Weights of a small transformer language model.
Architecture: learned positions, biases, tied embeddings, normalized queries and keys.
Training: a variant of SOAP for these matrices, 453M tokens, 3459 steps.
Each number is 128 + 24 x the weight over its row's rms, rounded and kept within 0 to 255. Layers, rows and columns count from 0. Numbers have three digits each. The size before them is the row's rms in percent of the matrix's.

# layer 4 MLP up, 1536x384, rms 0.118, rows 497-533, columns 192-383
109:150123147121175102086122135130129122144120101147129127105133154164125133117183089114144147149122101137120086122129153106131124120118162167139126140116075138117147117166073101143151093149150141161121117119161112131121088103120084085120148110165136168105125148115122160095125142138141139142110143145129134117143141124133107123107154142108093123120083139142100117133146126134133156097126121137150107108131108126163082168093097106115142128127151146113126165121126136140132159073127082146129100119106184114110063125124165122138167180154167087131164137169054168146117131130155088169
096:117094103137115136125133094162142174150127115115112085141149157166100127100103090078088162165113112135128114145133140112165169145125110096130129115155179148121103124113119103059142106110153094124130134139108178100127093113150122178111136129123146142167107169149123112161158124154129158106130111135128155152115142122151124187107168122119182145132121166153152158156093098109099137136134131126127122156127145121175111160109091090115172107150136108163189120088133092121181134137116166099143118108126119133110132124100115118100114144085139113135111163165170134108124116167083108146
103:106101105143129103112156141078131099154134105129136124126088186189110127171122110105116083113118132100138108170148155138103131132143103155119083128120128114110153130110103094117140105156094143113145110107141043130113145148097110084113164108121138146121155113139122135146148085137103091125108104117147103126139156147147123104114147151097122137132132163143103119171112106107088091123122186113130119133139107121132153127130114094158143159119105091141148122087145106123143118218103144156119131099114103158131116134107167174165096132136123133137145095168109078088138123131101146132
111:127091131143064121116152151146106132121142132141108129119157099125149144104068099131133126130112152145145151127107145125139125139106104118120152127121127094157133137161100129107148116162147129128115122115117128145162109119090147127161125130131142094112115101125096145119159095149083131137162109099118100090147106136162139118197092125085108129141136114119132119138146120128140168117164104089103120105162120149140087103103070093104123117129110113117140149187138109143145144185108175130135136144102092093120115180120137116101099149101082114158107097159131154084155109099078140141
107:121097079119156077105109139111152154117146099094090147120127087143132156123155149153080104125126093068135074126132105127166121151152130120119148141168111117133104111123159105112149158109145141107156138143106131114150168136158136154150132103069126147123172141127163136174142123112160132158131145136135138128108104125113097146177131122098139134116146107121135126124113115163130132092177109120133124145107142134118140153125087108119125080104164125127109138141073112155101057144130125089146109135128127170097122115149115096142113149131121136136104153114116150134145150104118170126
099:111140095124154117113095081133133116143090106127131109142116120159143134114121103141134105136082114132151114141133141148149158140103105096113132091136110149210148138069151118120123134152118157115151117136145132130144138110127150106143161086139124121115188109151112108100137122141174119140109174090179109105116135087167153172106111145088110132155102092116073125136177107148069161076142131136155186127098139130078144127114114109119069134134094134115130115144082110127139128137120163099117146095090094143127136123114070114122134105143080089140108138134123125171090122129129150131
065:130163116162085144102142149105172145110113141116156090123113143148126137160128127147121145087076177120118110105130134134130157126136114093110149146134141133135135137123138160164139133096116122149113139178103120164131145099130114165122141149165145137168050089131158105111156100136115170112133127089158121121120150155118099101166125140099190163149146145178109086117174136120134135155110133108161129135140112145077127120144099123145137108093101113139146155119152144082149109148140147176068138150133143147147119137146168116118096157133149101112180125184145147099169129123137103147
074:158125119124165140123126124127168083131128134116173165129163206157157140148143141118106217134100109171116116081133125097162150128086137082142142159126127071172160163118112118074135159115132139123137150090115136108132143157168111088130141120122115144141126139127129140138124135121106112103117118096074115143144122127163109087112193114106103127084158139140156121125135114122120135094088128116143154145098150160164129116109118085136117100130156076140116152137137133135145146129136086101123143132174126133151140115169153101145164123118119143092132132166089102114113101167136129148
091:096133134143070133145144163126120153155144095106149123104134069127135129100103159156076088158105141140135141106105132123128159139143131123153140160168102116110127128150121157141151151120108113122135103091149102138111075121137154134151123109123183165132110138099148099106104124102117135140159140135166112133160136142154094140089128158146140131174148114112129139144182125137112154152103139136125129117132136085077130148143139181114083124167172101140153112093132119166105127085113105100115117117156113127106138174143139136147095144134140128125124111158139146089115132094096115104
097:136137112152107122116113107114120082091155138126116132100093118165137107136138153133148096117120099100103133133162150112162115123084129115154102078105114135158117119157119140144091140089113110105136162128132112159115082152139131103121155131150143087174089121123125110125122189137120115112102120128124125164164126117156112108091127089133107116119139169143132099117127136154135188122140126143096112148122077136136142134107137144147160124130106087158141154127130111157151099219123173161108113127143130160118111118111086122070125178100130104129132119156138153177132125102136153146
094:111173168161153065133122114120093089163142105190172143157117130102093158166143096130136158086138152130164118095119112125165136142136103071095150149112158111124166107148115155125134140089114096139137161117124136137126127116082141120144133134154149142140128113110127143130123121153120106122133127146156111147107135168116086123176146114111102132152129130099181135134103115105138135133109136121120132125133130117135116120127112085129160154136085129102107108136123117117185165130095131148102145097093142150121141124154128142124150141168100121105100159111124150170133172174098176100
104:148111107121163114118118127177154123150123128170130129124146147114119155094101140092112105120122138109111121143139137117118121093119184124107131126128173151121143164102075131167160086109111136159124116149134186098112153135143113124141141150136079136114112139126135149140080119151121151157146140114185141099116147145100144136149139133134138161126130073137137098088176094086120125118147118157080108150123119157140123106126130117136129113096155122163078156125117124149141127130149142079145092129142169149127136105157157098098143140152130128155096116144093123151150121086095136087
103:141084092121103127157107179127101147154122114129134102102156106147167126086081138177089135128133141105161127132127085112130126124081137113110127144106144141110137167121114135103086107136133113112120120156160131098143080135094125175125100125119150110181120110099138145117102186138144125142121088136105125165124112095124141136138102141135139128122111144109112187139155110157128077124113098080107165123091089115126151115101131117107157131131109142157161121147100152120111153110126171137150137175159159157112156153144154109131121143128156095109128139117125172106157123167157181121
105:120132131148150113118134190153161081142098145152149083116138095129116150136108060108154137118092137111078144099131075122138104114134108144142092153132076127120177135115099160096120118118121124154124120121139102102064145147087142123089151104112085095105126117138128097141175150083164109141177160130103061140100160076170132146130112067147169145122109151121164119142121123154145110097140134125128158121111137129088147119155109149177096153108160106131122155104130130106133136124109120100120122114126141154114121139161186110135115086144129125130110134155149140124135141092130145125
104:118150131126147119094155146151117090057123117138139123125156117142106161149136135146107100096090128092096202133161122133157136125130141140116156075110156120149173140120110086081117117144134143110092135140144135086172133136133141151094123107135166104077142081107120144116156162121122144067112114111148098119127145120134091115138159128101141126130133145138152172151150144135093132129146169154141081104160124178098110124145142122132132144167145095111142128185122111123146112123144104063143121150128136107122148149105151096072068145140129152122154097155154112101144111115130107180
092:140148143122095073142072137109153138099152136125142139136138112155127160140143177103138143119185123097117104148145105097123108130119141076124136101122117103135154152143128127091141125153121108124121107125095175127130175143083159154147118153124161156098118090131140112144172111121097087100084103126129116137121132142114141139125127122100142137128158149135162105095126145118141139162087125144130105124122170160149157122056159149161114111154138097086144101109100118138118084115169134121137116138141110113161112132153136130124124137106136143133123097170103157118068159106097107130
105:156139100111153107136143137146168110149123129131111141104146127108093153173124153114076150146161126106129120164130131106131128166123120106118116109123112117082132106129190159154193108102166173154134139131117118103132165139091140160154095119122115098165120153110122094140119158131143151134083138142163142129137120084137114137092122091136108171155117122134110148117118118128103075131117178122100125141112105138113133125091173148134102151116121095113115135108129118173135096137069117159152092137110086093092122154169101151087118165162153112144146131176121150124123129132149087116
082:094136153119137144153122107127080134099086104100123168141115174148088148132173148166114133115135133116102162097140076134113069093158123148149134146143129146087106111131160122096135146128168131139109118143122124099102138142088082130102122133089106129135151096090138092139155116105164144091120092119081145120111103141125145129110105124083155140182128143137095068137107091093104140125141153125092135088094147125129121151138165159118117123105114145128185074124132136109132151119075141164135120137087171144100140124147152103101126148122121131115150172125132127137144108120136127162
107:123112132142156122110153130109159149142159125128117168148149130111159124110131107123139101135105118086131125117121076166103140143117130124164156126127095160164142189150184122126121128159126135162183117123117147168088107117140130127169129120141093106134102101157130132149102175113127096148124127107117116170099123109101119161070101126101102102095134102154121143112103114132102135113112161129109122156123126119118097177107155105145136160104150119112107116140113145110141118125152149178160125135134159139145145136164084126086151119135112128125125127148117142111140074138146127149
109:159125132143071110138098118142157116139144140126139142153101191146135119100145151160142100144127150142152117158134108125163149147134129133150129122104088143149184129132070132132100151166186148139109069123160109119077108107125140114129097153114133191173132155127107105111086129120150153111127135112104125133100087099116120066134135102125124117111120112111088160149117078121106142156102157135126164128111123128116130147175178120138132110140119146140094114133153106121174126130116085128150159095141143125163075075131073137127146152171128141122144183138105116117112113116152138145
111:098135136107164124091093119091118140104153172102164115119112116131141090122118142121114128124182123154163074144161131159128176108118158145120187138160144115065087169107084109117120085087148135145119112154089128145082092129131129141126119119136154172105137124102161141111124176120125145147112093120104132113149152132131125139131080133133150142165122152131120114087127096225107158106157132124112140120114080149126074123132088126109144120143113169152096130179146132110130132106176139147129127140126174114107108129162149110171139181158139130098108130082130132159162149096144113143
102:121123180155139141149102132162112169104134126127116138139131164118159130138134137100122131131129148177139100171144105159125142141122115158130148155128147115114153103121132132131166145081079146144158105106120138087133123110092121141115167104170147098107178138098160113147107106143120123097080142115101136140164155140149124159150100160135151156130159124137174175089134150139096158135097128127153139123141144104128139148175145189117176124083087144083090124170097119133168139179109132175101161117116103122132132127119141154123101157133120147124108129125142170113103147120173117123
104:141069114139117125109156140155151111151095157124155118132143105166174151115149155146127119127096175130202102090155143101127138137099128120150123150109162115120114130150149121121144118114143130103149104114135135147170110074127136095128128083158134153150173115152136129122133169131179110158125126144125137112129165146188103113096151164104171138176152172145131104117122154144120132138111148137146139111098112139132090111118117090111105123110127139117122116158154157129121124132158122108138136089106147105122083137122095162098124129156169153148167134083112138096089146133117115115
104:138102135147141129092180151131112108198123143176140182110143124104108157104087120102184091162105132111152072099149145151166138106100113125116134064160090137130111112158133114124123121130140164147113147104116145140136135088123120121155137097141121147159102152114098145152138077140124145111114129091112116130142144169088113132117138121093142159140119130122118130110111120162131080108121149105109118112088096134138131159113137132140118135103105123110156116128154144158130096187157114099169102123088159142132128168125133119080126142095120100128121164131114097100159163161151089100
101:132115172163132044142150133109116181184127123112155123147118109123103156148161135120162112119104119116125179113147122127128102090122114161082126130157131178137126113098122125114134097080144112135114097128120092130120115130132155069116151135123129139116121053087148129094106119129103148122082125136140147162135110116166137129130157126142101204131134076131056124108168129116095121148129103187132136111150124122106105134118125086075088125132165120101157122144127139121125155080119116120121110157111130161102112103117161135130099127122104143095142108133142110120173102148117102130
104:096154106164156151116129169127122123141114101123157149149122115116120129156143124143161083132137145112124156157120141137133139113144111110135129187105132125130166133104087082140084099148103165127111071124090138141139153161080107119099180110118081098151172107116147161135136134094126106145133148161122129125133120096155127160165145108122125140103099110135100172138154111087074111152108137168101119129131105107144117126171155111133161097170138116150125103133136133122153122131097109169099143130143100100134132130130124157113081110158129168129156119144097152102087110188103101102
103:122126138164122128128143145099093129117146110144128111179153125157150138106179170135159117133118160150101101169155156167106109119129140124136111115115092135116128167126074169125086100109105161124118131141146141157082128123136141130147202087136178169118106160095142163146114143131134067097140104116109115121154089133127097133122125123130142120126107130104144132105146123103081137147121150158140110153115112126138138122131141143128100114139098124121094152121123145134094080125181103085116089136119111095113122130108142141110126140160131073122165181134083158117104133161165144103
116:117073120158073111109128095115138129124125136160111110160138081168120135138122084141112130139150146135069104134126140108171113147126143151109101119141123157098144143156104123086095146140130158122134105126158165104069089158139111141109149128151143140167153179109147129073139134125087126131115131105083105095134132102112094146143166086135118153097128090122130118105111142149114164120142128121160134110121114106141110167116150137150143113121187128140175118131162117146095113200134152108146125098127142139135145130135141111137152147147121152097094157124137159164097094121156108142
102:084095106137073076119100078119115133100138165129100158143162119128096099143088118130110117147151142140140132076080139119070069139121170149144166148125115130080160130123109112164112118169130118100102111116105112171103102130150126161122118141180102132125124191090112147135124139158124122100126100088129120133130107139135095089138149196154111123102179128131123105169146125153099135144142163146121157125152085132141117161128094132126121121148150148065130094088149111112135124116113103132135129120110140113147141102153119100117136150159117133154143078143094150125124139099104126132
099:160087154122116129086066140108121096103138166124126124153140101159103127118122102143135113111148101104125122128136104154168106088135147085167097162123182123105147098110105123096111141134131082109173133132121117111116133127103099141113118144103095155125165117159136098107113158113135147119144156091111161109142083109110148121107142136165129129109161106130128097098120130113126126122089110111139067077149074134116152152090184155130110105129115106151115120158121116122079117119092185074100095128090145100091138129130064121144129166129154134144115170171139111118064132113121130105
111:184090115113153114148129132088113091168112103129101071159137137156147122148123120102142133122173139139195106108150147111147130125144104142118148093164090108080171154109166147168105100152139092173140103130115118130084146153146101163117120115079169114157090158121139139103105081155108131074116120164146088160145132167127103127121090113169120132126050150139108123128133131122148109158159134148116129120086108120133147151129107120089129131113107127103123113125109146093151178138117145147098144095078106133135132073090090121127121105178083151123127145127142084146123144151136126129
093:147099107159096111128105127151151160125142102136094124100134106182144106119121088122149127135141105129104112133113131105180095107170143095133099134173153142144151105136076133130109113203163156168156112093175113125118100116118162123150129082135145133127106110083139152131084151124099124103096136123157127104138123140117157111075054106102137144104100124121129115149131114151150141108110102122118147118141114133121130140184155116151141130104102113148117163125113089146102135135116095108135100104139130122106099105159106151085095140129139139154108106116123121141117096091116111078
110:111125101147106127173125126127118145134142131101139150153098167160146097145123068153092082167095103101152131101143139166111129152110103120148127155148118145130146156118112111138108129161065148099114104136147185104145137151119142116096155108092172114152162118118135110102141137162108101126151124126134161148098106119152108123150130133127161154121170192121092135139117100147112135097120141142116147122089088137160135120100140127141128128074130114124161162150130104075073113132104144104090117131106109142128142116149101142170128160086121103140129084115125118130139137116143173103
095:121101108167111122101104097134153111110117155089170143112120150089133113152100115132110101109135126077071167125115147141108114118189127133065156141108075148145135106151169121112137135144107104134114124117123097127144118125110104114154159117174147083091112119109138124136119124122148191078161124136120080130131168121107137120158125109134136147122108144144144105156162145123159102109146166128145126140116130120162125141135133116116132118114097136106090108150121147164145155117128112118109071114124163143142123160173123139145137160154082106121172119156174170190144120132109129121
099:086117154125130144160156119118097092102142082100138163169152138121172148115174103088100150100118112147086111121100167110148093125090167118137137139119158094083106142142137092187114154144139126135092093123171136092092143072151140121129143149100150158119109124098095094105140128155118158159091098160158131106080105162111135112150123115130166160130126137157096117171105108122136112087146157133092151164137117127184131145107118164145116141125179140067141085102147131158145175127100127127150130120098154155107132151141133161120128121166125160138105152100111121103127101141065141103
107:117139128097172105168104152118128137123144127126133161160135088115130150114129113141142181186130099065113127137114106131177158112171125099109133134154112173129114138149130138117096125157118129127149114089078136170172126113078090124122115087162111084168122149093161084154137128126134087156167154115101111124126127128146107143136116128139142146134134110101148138108139157091093139099139115120142116155165173145102166120108106126094135097131105098134083152148107139152148111113105149125108107127104114076111162126168140131137137147108116136098097183150110097121132180154140137133
105:137096129161147127101091107155146113191141154150127094098131119154153109138145157094153117123120136053142150111123127139139140127154148156127156138153142130085138108128075134102126133089117175122157088133131091103116120127152140146137100097138168132104142140160133123110146125087106140108164115138133156122111109153117109114131146145116139112145136110115129136114174112174110124158122131068101171153148114119111117121112140107174187137121134151119114161089134128149113114128140136124121128123142095131087149134125134137121139161099133093103096155129138102170127114127070099122
# layer 4 MLP down (transposed), 1536x384, rms 0.0977, rows 497-532, columns 192-383
107:162149095070117144114119134162100137083125137159166170098129170117148146104145144113159159118146135140105106146155148070104096133106102122118141120142152095128090121132167172144120120161108114128113099137124170108133121085125122159111146111114095091142149164120103121107131102094146124129118138109134119102151122083103138145064137125099134129158134143143142121150105107150136117102159143096144141078115109145149140119081120083121137163109109125119168138138095120126095141111103128140123174134155141125117107102118113081126112121127128157136139108175146141101117082135210141144
092:099115123144141151093137101145160133121135120150184127121108122117155150068121093137103101126116133096135120156086130144134118151159111127106145111115118141108133105139104118093119119073155077125150159107107130139135097116117128129108152124107161149129144103161118112121119103109153153122133181123102116113173110145157101152072139154137118117171133106146131148104147121088128093119081148146146145100145115131123117128175123158153157151152114167143165153123150098119145097101145136124124154110140128110135116150101112121141132119103133145126101132145098182135144145142104135165
104:108121148144150130084155151165075145125112132136131077115109096147103137135111134122145104152144110092146129101118157145089155150078121113122141138082160150156075122180126112101162098120181088138145155125162114127143092144116136136108115174155102100130184146146167128108126124130108122138129126124129132107127147115124113113167150095136145119131140139044090109122104144135096136113107102152171109085162103106155187105096100146162155121139128142140063086148140113152146165154145115120105185125099135111150137111101138129126118157092052142135135099109123099125153114169112134122
124:123094135150134127089115143102103105121150129122151116118104110112077138143165104151149111141149148169133149105121146161137117112167130116129147106106120088150085144140117103159146127123118108138107163106102107133161142138119114156132124131130163125165188111135118136118163129126148119121164111117139157125131109141125144112138119128118119121104130142132153140124140089120104131148111109131110112134070108139123101133109128124169146151127151152127144119157187122088150128124123162152153128155113063137172120142160147127124120096133176094131140112159076171100117093135139142145
111:149142127114139135142153113144150155160124125121135117126113112121127160081137127137119168145144160137130143134121093127154137141152133135151124128173129107139110109104115157122118093096114109154128129132159121081082189119130155137139167118099108179136137106100160108155154124112107098146114148094136059122118140134117145131129129135125114157151105089129087104137135120171120146119175141128133141149135124143146134098115123085129137095176126105110142176117133100150130058102149099113120108163148137123068104115114151090121117172151160153107150136107129105158160136110160119142
090:153142149157126126145147125109158136181128129076136173157094124152105102124065123107136133144169136130122153107101122165142171131111145146158144064147123103143111133122153140115124132118096088128118117146106125138138122134133166130143133171129145107136149156126123144118122132117126117117144171105144179161165191101151171133114156113144101139136146096138131114151141126136133108123095102146114155101115107137122118119142130133116093126156137125143069118115115170127130155058156135115121136127115126153116122132109122122138102115116122143132117097055137147144133140158122097128
050:152111129131101133147135130154178127148164153124127117140115122131097159182077087138132133103086143158128100117144122112131135101102130094108123162139135168124105118086142115145155139117177119126122121124161139171124122113150129122139141114128121117089123141113132091108114141134097158156124120139139106095172095137109183160125102147115103148114141149146151142128191143135137126115142100105125125129137142142118119121137140127155103160120107160132180135155155114151139159117135154148113109115086161134158092090132150134117184125130148130131128113170149162133106160117125157146
074:119123148111121192125114091118131134104102041151132122149134122160120158161127132149125138128092109111108087137123144096148103084115139134152120129114109120128144132128095140182157128113151102120124143102146140132133134082128158114146099132117125124109145175104132105100117119104108119107118114113087120140154121113075120108123149123154097135098120196217124157162157132121165124117178149149140140129128169104111137088126114100090122103139136116147149149129123158161170140107116090143135105119118113110142122122101143148102141130138137100130107063131093127118076153109098070168
087:175130160161112125154100071155104123113119153135107117141139140139157101092150082153144120155174109123097124102112144128126132083106164141131147146120142129145112090134135140100134172112135143184125150124099124100163127142152117098158130162157141096089144092123119133097084119130123109118137119120141135110099154123122141143129105101133089117085135112114150148100097117118137099168123109112117128144139127140122143179109106131131162121168144157109114170138100126053113080114111101162099122148160128114166119107147145099099154124077180146135123137073107173116101134148178167142
082:086162125109159118138116098146063097142102138080114165121155159140125099154141146151161167131130143146134129107117148131070143115143080132121138127118147101170170146117189093118151132165143135126135086081141145125135126164110126109140107137069138155132138119134164147118149141112133147123183120184111098151135106119145136145162137098126145137131121162189110129106112106115122151118155155122149117178115135088092150153129165113186125105142115116166144133138080130115113108137131154153139135106124100151141104114140146151145121131106117106127136121120102086084113125108141113089
095:170122126102140129105135077167131114127107102103145152129124109153126098124182134131134155139127140074085144159119142163124112133098123137150151117129148131142127095097150124159173117147137149101133151137130128141104144133110114085098152122163137144118133086110111157104152098105135148120129107147142161177158137108100122167198137089151146130140140135122109175102129156129134152099084125113078157112164152122164162135113085124150117106095102094109138100101085107155129128156128147130090104150172125132151074103097105137139136185116102145179109112132127133141095134102137127121
113:164070117163172151100160075127116099146147118131153119107153144108141117122149109116135144122140137128165106075126136140117170130139141096109144164125141148121142178163148150106108159116093136094134101184146193124138144106103153127143135156135111138123096130108114105094102120161162133142141128134103130153169127155150121109141128168123174134118123135118139111093149100120136058147155141140103135136083092118137079131108102098118127150146115130127147094104116080114171111113090102113144148149152102163137135083080112155136123096127107151158132157150125108117133147116099161159
117:129122123102100125127162137103095128115139111131123101122083161092130155126179107162183141138109161144166169135145091121169123112109124151123161112049110095130094111114125135098128130106141106174112130098155097188088119145121138123151102156114150111099114100127151109139127101153141137164147133112135146104141123176147135123117146125087147141107094102156081101097136117121113136134130144150142086181104160093108159143149137097129131134153124102153146152151122138111118149166165142076109100127162126184156140148108082106117111116119116122110117123065096149130101151090099043135
120:143140099129079140135138129132113106111091130133120087147120093147122144150137113136141085159093136167118122134132102127165126134115102116093128124118095142139153125095152167109157096158119134140108116157135125091102129131095122089093042120114127158120122117134160128148086115130102130117192092102162130114128118095131118128136114086174156142071067152088177121106164144125135127161168190129109166080118123096097159147182115149137156078183136114117128127153119148135142121111096128134144125076146140129176146145152144132108129117085138149126147181121152092128169118125167122123
112:105118141117120121154146113100117122129098123137107168163126119152120164157123158121133160123167140101131149164146120114160156117146141148158107126092159136104131172143101119108128134141141144142108104107140161146096133121136161098119105128153135110164149099160189098126133149102100131099158148139120118142126102120105124160123128099107158153108132158164162113160113158104072148128136104114132127175116114117099120127151107103100143125134158135127145136165133127142131105172127120078132143189123148019116170143082109111114115150108159128118145155095130100114149124069146113134
081:152118171124140094141096087099116167129127121171136157113126121130140156155137147152148090136104126110161135170125114150110106070094118093137151103113123131106138117116115200119128116144131117125148130129119188110109170136085101117153097156132125138112151143129159158111105103162154144152108122121147167130115139095150160110102137144125135144152136106121088133162134087117133082160109136144158118155099144128173090101072127135150122135163134153098137135129132158187094124122139132169132120130169149126123133140154134136098150135097091113145152107121095141122082165107168136142
117:144094106111129110111159122149120183139139145148138114093113152173108106154105097108128094154135115117152142142153154126107114139114149196130159138171134165138124146110135111095128148125092138148150172110081119110137140143110103140152137148133127139152094128096093112128175128072107117137110168153148114132132131159142131121087163102150172112111112105107176185130127157099106121131131165146158090148123146158123132154110150114113119149106111095145139115114153139153121117129134084114124140136160119067120090150114132119087121149139157126090168118135157171111130130111123067129
069:121122147106135078148110145110085104123149109126146119123135095160127135143132149103143075131095105133117154111157140124117065144105086079118142134135130153143159101133126149131130128140177116113092101156120165112131138105102162122136095117137090158099183123139157107128106144117148071109084126123065167152092139121145090125135083159085160141125120101154159132181142126152102148078156193127115167118136162143121119166132105101094147124098136144127130118106111147128131116107151106150161105146118116157168118135114125133135165125169175128129135159130107128144137170131110129143
109:162121111121167158126117085159102150118153103156138157089142109136122178157146108154118140100128126124110109155166136124140133131136131143115142142149134184141112132125107112092103113139131168117134100115120143150131129130149127134151148130152138116151094106135124141093098160110117097123112129128159078124073156148161160124093091204132089145107070125145102079139126125119118126139108166141113146164093096111103110134156079096097123140156146128100131113138146142142141104107139160115127120173121129078109123123155141104126132095146135133167160130142119134090107148119110143170
115:106095122135103099074117168147121155099131131097143170120137116120074198121143117181116096161152120145116152160095151121091143127125112106105162165165172135137150129121098108123092121136114144121161144085085120095165167109104119154121156135135096125137127158127112094148096116087098117090160119147156116106054073147137143137117116132123146166138150088169117093120112092087131141159095112131131171131108122145085144102127150103099104113127139113144108130140085088145146131124120112135130132150156103128117112143102113143111123120131123101133145142104135131135147099150130106132
122:086120106141120099108122103145176122085156190123159123135093093119111127136131131119118128111150127180119105140092121138144187078127164157177128120139150140159118110142119146118139120101147135138120130163120102117138125159140143151136132157171144142126131129120169101131157153095117118131086142132118112068103106132137120155132129129125142119138087137209128127138082108201131103116158133096153135114110161127127061146145111139126137152137145167151105157089124122145132145141122169139075141105137157147184127120145086130159157126146087155136114123174140157110132084135148145129
106:091106131100120078104124097159175145146129129142104119112092171086114120167092099115157111114128127143112072127146077123115092120151124149154115125085143126109147166126170127126148106140132090091158059096150142133110110160085131084103120133092108132133104129120100140102131141150124142098130138150117091130155196121118131134160089148129126173134134153113168077138103132095094130096120106123089128142129139128134185126103134100108130177109129168123126152113088111117100113100120135103124153060124113112139086142099105159137142108090101133130151097116138134121136135114127122143
115:130129125086144141133136136142127136116164117117108151146146136152136097123123160175168154133166172169157134104170089119114138133129139126147123117170137126082131112141153082123074128105086139166155103136121103146132124120091147105154105097145145126150109165149155135123172124111134099167149115157139140159098059108146077099138130165118170120161131117161111131137091145176103098125140145090117080124136151113132099099121107127092127093106105121105105147156111131154096119090151115126131112128161158114098147132103105140174155129129122176115148134123115111134113096150120174133
105:121117104086129090099143116118135127111125119110157152083113149124131142109118147113154131096094119167159127146162136176114107108148111144150138104123126089114098122165152101133141156129120110089137113137076080107131152112089119107149099131132060092104135123106127134100096090128114098147086134095133136108166190130140140134136151114143148125108148118051088161062118119142118125136124116157131081118115123148116105150184128138153197146129150134155137085141136130123143095163129142161096115103149071103137118103093123135083076126111120077128115110124088130126097123154095125141
122:132143139077071110149150115134081142115116106131129184104157096143119152099159126136145159144162142136092146133125118125144121097154157096162153132130084113113118106145072099144114133071140101129137093171077104119090126115130142078121096155128161131086140154166134117087153138104098122131096123103144115135107125108104153104154157135140122146155172140122129122138135126145105150132120127152089158094135118139091134130159137127152132105128185114115147070134146151147145145144145152156119125129121097143142155112156128090153191121117085140130113098141104104103143126176100127138
102:097123120141101117159117127100101109146102103118114140119129159126140109128088144149122102151117136109142150137147118151133138127134130116134130118133154146129128131123104116072084100138100146153144108098099131148125141116133129091140120116119111183146122146121153123106141082193144100173161135153089154125099152079151119120132146111153210119132153105133135121161152126095103129119156144111149144145137157167128106129127189092167122145099136132129145154097128102155157139205172165129146141149118122149138119161150097175099144146145167128098102112130148140126146098141120156163
105:071139125125111138130134111097113158126119152094115148107155131127102103149106165102112118146143136135089114180136162080122103132113177151154159132144130115125126135122119151116154140066112132111143153118140155137159119107161169150146161134187153128153093141131127138107126142141138171136194103139129115122112153132136157185163141132111120157125137144097157127104181121111101149102139115125123141089124134128144167148129127167112119154125104157114084123158121103103117147120170104108133128126142110101138128135155161149123151102125126146104136158126094111139129139129101092124
114:110127097163153090133136122127105129128109130130091098082184127169082152142092107159106117150141105134125164100128127128144130143121111123123130125132139104145118137134122167123140105140067133094119115110130158134119146155140135173111146114143164090118117121114088130121103163108107114155171106147137183126140167152096124144097172108133115114117107113145136160132131098093142136131133162113116088106143089111105127147094126122115114156103156131136150151130125139152106103113141091100158114122134129097165143120125106123127112132107097090114149158137129155118140098147085099105
090:093153112150133103101098120135103142128113148147128141139094168113111112132097165127150137143109201169117118068140151096120104104112121114164124129150115140162122142114114132155152116158147129182128169092113144175139133131128108126120113143158068121073119142104128119112144122103131133144148119119098179119085118164171112109139146163137104094163121156119117120126158060126137127104142099120142136150119138153122121118143093137121095114099128103133171095148124134114152134122153095129099178095152156110128159115166140164107108135107133125086127128137093158143121178127130101123
068:197121110140097155093123127159095159135147111113103128108120118163108155147125133170150104112124093134130132105142104104163155129125079177099103147176120087128155145103111108109093131109118083111112152108166125098086119134111119130133121096140140127115123110168100149127104122154176122131111130135140134132104122096118118131133099140115090160135134126160113167123103134125159141108157124134133092140092094183122116126138095134108157131144125128172111121132137135120141129115182100106156131135117093135148099140139129082168141071162128111100084138106120154123113134116174133147
111:141137128098135138122136116122089153157112165167129158107146106162140086156160140127126133143156123124116126100165137133154153094117118151130120097144109119128146086095154111140183146134127117139111126128143127101132138113140145114117149107099104176128117144097151120122133149140156144098090177124176098126161111086165128170143070130087153138122094116174091122128123135116154107162118144101150095091102167159110115154106192133142122107139089106152134150153128175116132083113098122119160144105103125142143093126099145146159115156121126099111119093113135130129132143156106112147
092:088176131104109165176103152137133115130132146155138127129127127119132139152129104122174107119144122085154169103138136124132150130169109092176113127161105132140119112127154075160127077148081138123100080132139113102149103154126147102122101134123153134134138164139130142143134152101067127154147124109151135074128167124143113131117177125114127088136139071046166126107113114127135161086141123123113068145151137143100126111113139142192188137109138125179103115131180117144125124137155180123080088152122153124145130149127131130122112108141123144178148112145149117105155169157161114138
118:124151137096129127143127095162104128110102173072127108117115170122138115127100150144153097114110132127111123099122110141108124114122117126138133099097098097124131107091140137089137141100115093151153159122162173132148129103148113103149164163111117138143127182153121167091123149116146130096123152103124120140137137117155153125128101088112103185124109115091120155152120086173140156103128121095111111111164103131110146115153118119156127162067120097158136123148113146120174155123127150118132148107123096126101112155137095104128123124110146135114121118117163124118133129158122146094
105:129146152100101124133118123144118136102112136126123109124129123090160156140172104144173112142108114119100147108177127177151114125146115127071151151123150125140106102124156146149149123149094091125101129099097127123163110134125143101150151123174125089161117118109136139144125139117124109140172103135138119076150142111127145127088105107125100076143122136024115162131150171127105106141146187155137169133112162127145125128124107107137101076132149117095137134133142129095137165137119126132128110149133156154142133083130088123145193131149110124162138117108152129165143169127132154173
098:170155107111155147130102119129104129112096122127127123152092097160167063121157121130124136176134097152107097144126120143134105164121096161122123164084190127106098094116153129152139094146104147105086134143114188124120124096158143148145134126098085134178155137164108091123156150121123096138113146139138155108152167164116143162123126102103142144163107109099147122194129086127128091138190141153122094132144190150118124095120127158169133178137141139129104136159147106093159103130116104137120097177139157099168113169110114133139126111118169123122166168087128132085141147139151148149
099:178165108120121096128158114152112096141093157119090106146154088149114074132118138126137124153129139139120163141100151109108129153118139161133143134170101110120132097107162133143139124135097129129106094122135118125104089118124197101130148144136146080112171137159151088108124120092096102140112126148108178122112172105113130120154133147098106178094118086132095153165115095159123109116134129157154135091127116138134147113118127128139128149113085073134144102118121141122173132135115125175150088091152086095143124114096139134130120126115097113123116116126132128133102140102183105132